Each number is 128 + 32 x the weight over the matrix's rms, rounded and kept within 0 to 255. Layers, rows and columns count from 0. Numbers have three digits each.

# layer 8 MLP up, 512x192, rms 0.162, rows 117-128, columns 0-191
157157096135100150111095093255139125096140067134138136067121105157125137099122134083153156106090108113129089162109082153147147129177149146082170127114108137111101121102104094179115135086121147141126158134137144159162147083122107172123158114112146145170141128067070161152153129150134139136176101113051174097136168198173132174136095073114119150153148104155128051146083162139130143108107096124075118108152105122117140174098055143185119137174073148178067104166151088093153094094112140154113131163089152195171097105149050136106114129099137111073166155045145139134112160120182184142
097121103088106114137074119123139145056107102145158140149116153123136088139124177031138142037143130213153169184159108128143137162140152089142100127125140169113185101107146088115156094175075105193159083176173147171146108147177154161136102116087153130052114151100139185134129110106125110087116073110148130126162122099083100141144116089131128131139159113131162124195143088122075183129119169172152150058128149130116146151137060200154158113112127121148139141122088154149177179144107109105129113179135090045184185051139132128078151144119160200143105145115154161137127158116125141111
195145121118068109206108199126151104085145126095117135148107189149104178135122202120172149173148121131137175132134126079157080147115190121163154136123139081096107120161100097146114099118159074120149094095083167176113116122089171153114110144151132172182120121145144108116131141181170141141123097117152183090137161110119158209147130107145149167119137146139104154117173107087140103119150124120102191193131166139114113087139063134147097118197129110128151145124118113130087126181076128090150128118167153153142116172107092189119100107148151120094164137153160080123181082151120116192
172099155103146132137107150152188147104118098098135174093141174163127213097098142112125142130120151132139089092101120112128121067152183192125129164159134139163150208128098113156209080128114191174109118083122150115127112124148145068134114151171142100194124105132142142122176133149123121121110090125114134149079177132171165192121106094044079116127155107135117118077031157163115066152122146128120126129099090106099098123111169169164125112131125113119124153118155116158114124161087133180108196090174149156161184179099098126161052115150149123141149079138149245110179157160153172071
154097148166144135064173138093056105103136152152141122165167107083142143128104079144132134088192131141127092123114170148112080166105144097104101085165138130145139152091101155133141148163119156079133102118177150142152130098131128114113147094048105129145147116098131108127095090145075067060136139118133130152147098111101129122159117148163112123118130139171128195088105163120094130138151121137181101140150152174099129121157150117121186144130074159103117111135125137098146105181153111165149138135171117079077125172132155077137140101154158089092141150152110137107144110140104107091
093165145127167040114123106124121128087123175133108116164103124120079099114111109149130107093130107102120093090085156117150147170147104146119159145173098179031161107125120122093165149136111096140133126164214115102074201180119112096082124130088130172087143078152053133104144182114156108102037156105139075135106129112113060053114126127122081168136165146099125115183106079139109155153155082130120124120094156140157158101104057160087107118044074105135160128174140149157157120162122152122168170136146106073130086115079091105123153173099152149127124122075147123189071124088126130153
170193094135134111174083111130087138118090141110041144178142148159072173144071003172141144065136183105134146089128118053147149211187111100120071184186129084156104128183113172107170130122206089143200169151127199076140095154113069088110176152133168111136049195067124120097152199108141147195118178101113137113114166152111146162078156138134097194153174146127184157077131090139159164143153165111095136147141111168163175149110066147143130102109202111135092158096171084076156176170111131149116112108162141167151087103122115097106056134154156071126113202106126138164073096145081180140
083141096112130141120121083143107145169161112127062072145052128185110079111187068070077088137105133121119086089182118119135127108126103144208146102121154099157154126162120153137103095058083151133114137139155110144089155114043138157134093124208095111133107130122144143127122150084109075135155135164103184097115167170079117176047166121134138123136164118143124130220159094164139200132129117105175106088125173111116104210160091167067155170088073125152133174137131151124112114141058124106091151133108139172090119092188062098114137104093181151119118075168158126096129150114160118108
131069131155140136134134065131126119084093071103079118152124098144105106148144198111096165134096154139146132142121120127114111101101105073170107134148149188159136141126169098146158136155122167119123113115090116125131162164105100109144120194123115071115135095168107153094094090130173124152114127161131162112124120131092182156114085173119117091103120140153172120150145095099080113162144135141129087066136115129106207097101113154166111114109154152110140160094108134144157130140172115184118142131087108101108170156149112092130125124145103126153130085148138121156105114108118094089
114103136119096124140152156084160178156142117142107123145136145066155122142152171120102142165142209128099215160096142060067069090117148140107102163146153141093136148100159094123137091122133171151107119076140128178117203156185098146110144114191105090085108164132123121138170128181202155161080152133101068136145117126115152141091176143171171101115167133135090157102158097109144139145153131120126120109140158126136142134097114196163172154100159153192146106095094143158175099096090112079121095145108132084121155181152161097174169144132092166136110162102100091136140120124198116093
117098094139154150176135113158113122130101119041122107138141109144194163109115108110097124164142154108138096116154126173117108127151191146105125116180146115158080148093145079087113166113088118122099127129102104154115168173120152135124114092196158093085104121133140127129137128161123165149173168149110164128131109169138142108088127097160075125117113109124190134119101107095111133107154078136094071138155159162154143134166099126117191087090137130144084120113110146081130084185155124197154113126104084110137158125143151138132130111172152143074172116156190112143139165125087104116
150119106148086129130177138122100097149107133121086136072139174051127124137140094110132109192153110152140147077098120084176189159101113135159150108106077081123146157154145108117101148088094136160121160122143155144107151094113156153103133133108142132123110128147114110141144144089093166127159106100076133105155170126139148106114175127124154145083154045057120096081101113101111166123205131043158103111112177138143114084117107185108150187185142113118151114125161127177133114137102143090150134190123117122091123099124116116188171132121111153132121178132169120114142092105119085145
# layer 8 MLP down (transposed), 512x192, rms 0.113, rows 117-127, columns 0-191
154149157085103087111063121139201133126165132106118119132069167112138130193137128157096175099091092115117143123146107117087070072068140138107122122102139188097152063141145145137125115190167111111120071118106090104112123116125103165143090176153115185144162118115141117122122151133139187190119128063116061149142105119112116126139133192148129142150131110158057175054081152048099084166104133152159093169132191146192075136076135135109108150103104132095160140077103168129161130143132141130155160080136110087133123099109139118076112115079085198190158089174161113106172136158101091140
108123131137160092134150115064148128145150138116140183141129150078115113084120115151088103093168182153078140097128050142109177132075114050195173157113161143128106136117162138100112126148166112121167151062088101111087115109137107140150169172172126103136152122058142118161181043061109131101104065080082127122164127117149225171107084149146151108129101059119203117136155148177124108087098137114138128170144101081105179160133057181190173113098103121101144062146123138138127075105167114144079136142177136153129124152187117114137127148103120168162153105121122149122108131081071154132
142071136177168200093156059096040104161135127124150158154153088150132126084140110105111128100114099106070110143169105159059146150121111098154132091079132150095146099144161104093119111155092139146110110134112160149130075075176138140092104105084084114139141166135113102155149084112102122128113175138115131106150097091107087118129167159126113151165073133118149097170061145145097128157119131152145144170105104083208152092100145111109124186140150137163133128062144142059123110134114135140146156121111130156153115111119165107142102108149146117165094110091131121138126133125140165161
119159177153152108171167140153097141116129163166050104150166157144136092147162121128128065134110133080092136188090154130142132148136115162164107127127141126137086146142104148094053134154165112083159104095122111128083108157153119134129192124176128147149113100106138087098172143138164153168179145097162128167145105116080120067104108135135157185127176100076162062137210114109134126145152109148110177140078139064084088171121098135118138067196093111129166095112114109120143106090120129123132084189128119088135140157165162184148100198141116123145154179101089105206121140126098135111
130128083073078112215106153206136140118182147108101158113094138161112108148108133156100132111109102103154122153142119139109180087100182121146082126094184134152121128143164109126176141121095108104163183121127124064088099146121104132103128190163117128098134160141143117146096173102095155100156135129091152156108143172098162140141138124075096104115134125118137108153138094146121144055178117047122173137092141132134116177107084111137098119144191166156129085105104125146153109131117126126103133163160162141202152115111167190115136138085088143108128114121130162162158119116168160141
137144148148156150097123104046112053130129122203156152112128177094186097147081057122171099103140162162165125130151120134193141126128179155125127085144215120093116072131125120133125193091127121132151157189148137106086139127150192152118109147107136106166171187155184165197101134090162151122135146170165112087179100107135184102090140116188124091128136125129141134090121126163158204097142151121166122156119175186112149179079159137205146102092092160169084110108166090124062145136096109139099092115085172147175121105201105032143157137115091106086159106146151127126146080183118177155
129116134080013112148118105072180155186192176145125108109107113113213155144139091152119105148109119142181089167170084162186170123116136189058137130126093124104151167082120109091070112148157153167180182116118102126118143068038166111102145135082152150156138159099174117128124146126167154058135102075050132127150097137152149140128133116134124123149099096075114190135137096115182135113078164143088162164125076092137109111153106076105187136169060150106056136156112095074165081155133073083157134096123172133153138105080174151144148157066145110077147142064110138132131065120117116150
150098130083094189173188130134170092132123097139091113087177149117105093158085166126158076090139106104183083107090106098112133148180084066120141120128165209164155112114134149158131158115114120181117106164139109116129125111069145161206093123106106157137110166119097185145117156152181114093095134121095162137173104140130146061146192098075144149056082106081063157147134074054102169147148066122127147116118146148160115107174084095188093141127102155126124145139111145156068155112166205074140125165139118140126114101109065083141223145146161164087090106109158137125157084094144126111
107193131127130120106069189146102166154158187147140183094127168098137148090109066149124120137129115151131097122104183095170191153150084136108132140099091053071087152126095145103125129114121075133175118130145154111149088150151149154149115076087174172118103155111102087115200162148107144142119092085103156129081134154169073121137159149137128139166133117126037143130105180142151144139130097072152109150117178172151109127149169141095139161112118107157085180148140131140151142109125085114145092128156087101129075132107134137122099163117143105118122148118109146148087159116130180168
134138094140180151108093118157082192099115141146102093090162099111145115189119142142164138099153096129048088116133136158168159151186110128135098131153089090142108107128121099024131154093115141129075124089112137094105098088109124151124146113070150144119072145146113094146146135141086110086136120123145144114124140146141062097186116133143111112134113130127122120037120131114141118119089129131087099139124107106080101093165182134127126077177121108111108079141144141135120171179147146100078113123129064163140091140110155119167093143112185159169144111136187143139132121106144123124
110094076144150157150148156154086068092118125104091106120108137133100124161145137147155184098105182114136125148145140111107183140134130108148118115128124124183114112126174146110153140121146164131158159122136127072154137122108126120077142168152133077205119141164130165072135099096106131167178129169158120102171151165114089175129150156107114133127128116104161117133098114122108052141103179060111107087160118124165143166142065107127146083142120149079120095112137161142111125090091114133108127118164148087127141097113152155094092151093131038098096140169153107108091179136099118113
# layer 8 MLP gate, 512x192, rms 0.151, rows 118-128, columns 0-191
205129127149159098108125111173166136135108122124123167134139137157167197152090086130144126103100118198141098072103152140134102092134132141074148123149153131168158093110151129139139103107111140132137151088074110084134160130110205178137140122112092133131109017147140143093193179133159156156125128147160106075144120139150130120112202107084117071143054135160124100127109115046189086094108176143140123110127153060091131142162099146184186155134113183120194062143063152066125106202182138092181153075123194126139148154070156089144168163146159133161162111114100144171117137101105151137
172154096119105133201094141129208145085087106120129168112108162100164118160145145153139154127162114127122160129157114130094117075110144163125099107154079102128144143133153150188137100129129111132139125086094109156135126146137202118145076153155191102151142065151128147044135116148193140196172091166101135120111150117125185207156125123137102154152130165136142108113117101085128091115192121135105125128173137136120178066106057139152113104124128152067127164098122109167147127158115098103138101142148170127127128140088130086122065165189107129163157161123140122126129073114163115143
118087152100142126113158111111132081139107118116169101085096125083189101078101099100106170117123095144178114149094111132098162088110150153132112120148106198129140150111124099147208070148111183122137154170139083104112152102117131142104090183091191071152168115147133156151154135095088119101069122156107109140126086146170195145078083119100103086100173101162138119120057138140105102173136192158149025129183095152167142125104104132097119156134109118080139159137102104169086055174123094147163125153169176108095167111088096082180157117098113128114134092147089161138170147141089146123
140122089136165112123137143122125152114134124132074107116108100112181089135136115158126141114134218146140097138138137081166154151153084177093186086132154088103122112152151148123176206111159115094149151170117140066079156091130088208105116125183129146150112136119097143119095134173170182138153129166165113136104125123138158079105168045128139131109169131159141112135094095087179106104122061098084122156153171118144115115107094147152126149138162153172168097100127125143117096122099130142108084108114138157150174148053093134132083142125086157088100080132154128195149142092161132114
096137043115143163085141096122119111115107125116099126082093107148139121134146125176120078118096141154102158145071179189134116101123155190134133111135103171089104134049221125125156162161106101088146111061106140096116128138091125133145109136068117153210165152020078181106161139146185162119078152151206110113169070090127115129126142078091092128112136069095163107119128143192123111122186083127098130133120159210145125091167120107128187114107157127100166160150187133136171146145128100132109061105099144092123114093146116139120127141163170194127146110204106093124139132083141123135
085088095134134249154141082142106153158123156109199158092097125061171129159079146170108140133103108166158110152093134145148129113084109152166182056142145133132137083049158143185085182163121133070137102150091070082130196132132125131119062135135136131109232078182086177142114082093210116126107064123137070164202120142172127185135114141142169082171102107137103095176105103137141117082113106145141117094129102122157100156172165077138177123129095118091107131114128158186183086123201138101165167113104062071096119086131104111120141177075123202130137091117148146132104140121122129140
120126126120110150115150157163132128090079128102086155129167118070099149071127180145123181071148112119114163150097115133128134166143163129068176091170104165114142086092137094131186130131169090144141071082103107088186092132159145161125093097111116113169132081110058170103064170113145107133143087094130153148135100155138097154121163140081147122167131104118085153132098148186155079085165130121085140089120130127172160067100138138156113186109076161179140178113178119162157145136146091066136120089185157066134108104147128170082139138073110191126104135092172138126067145132094138165
094078137175133142140163136108197101079115096103149095192184125168109096107145175085095123174099177130101181065080072160103089135091170127152109169109181178190106151127106150126144088149130164134083151146144176144159146134158121086133159136144086098096094157123197121116169129139097104124128169110163128119137132055102125126146044107134100152089140145148209113149116103141094142113108101166106156090101122060082123114089145123112101108152123115113115110138095130169108096161144131164088199090124131112132169144191056154120086126108191146119142086107081082139163099175154086115
108101116116118161118150136082144128150102140116123142165151160102186081131170175054076124149142137135163170164105095080140107069092119067111117085159137177082143101138112109141129108118133137123137141134073123134059191162168106149098124191139089091137201145141111168166117160116157171129155160143146064121162085139162124161048139133133149100106142064178132141148115077076107129126110152148107082119135190110130163088140129151130203144142117156162161125116114132120142093123146090083146052062179196144135137121136120115148156121133098127136151106133146057159134153118133095092
121120109151140142132169135130125112070110119161139088081151153056116161141154121144141134141133149136098106151138125088163161124102093135219106100102142154198174094131157163131143149145122100143128153118102126110154120119145099078090127180081182131178125121125132179104186080086117135071132111164116098095175150059132092130107156135118153154075129060129096103149072086088111102136177138114125141089138178105146088142139103107086163174178114163122167152094150108158138126113106107124132160146155181120091106146164127138123090165109135131133107033150127126118122141107151142111
140091068106132120213105143139173113111111114109074130158120181177092187133141209173138119107134119126155149132137103133152106110132151157146087155129174123148112115113152141141181096073145149138151126099048138183185128098087109075126159127110131087148132116127140117108137118144150101192109125180116118177142140093138161131149090099099143091122094167108180143152123162155142083159120126139095077149153101165150131109101105112174070127120145093162137165149116114073170082161144124094183159090150088109074118180194129144106128180133129112129127072125159183092156118099132141099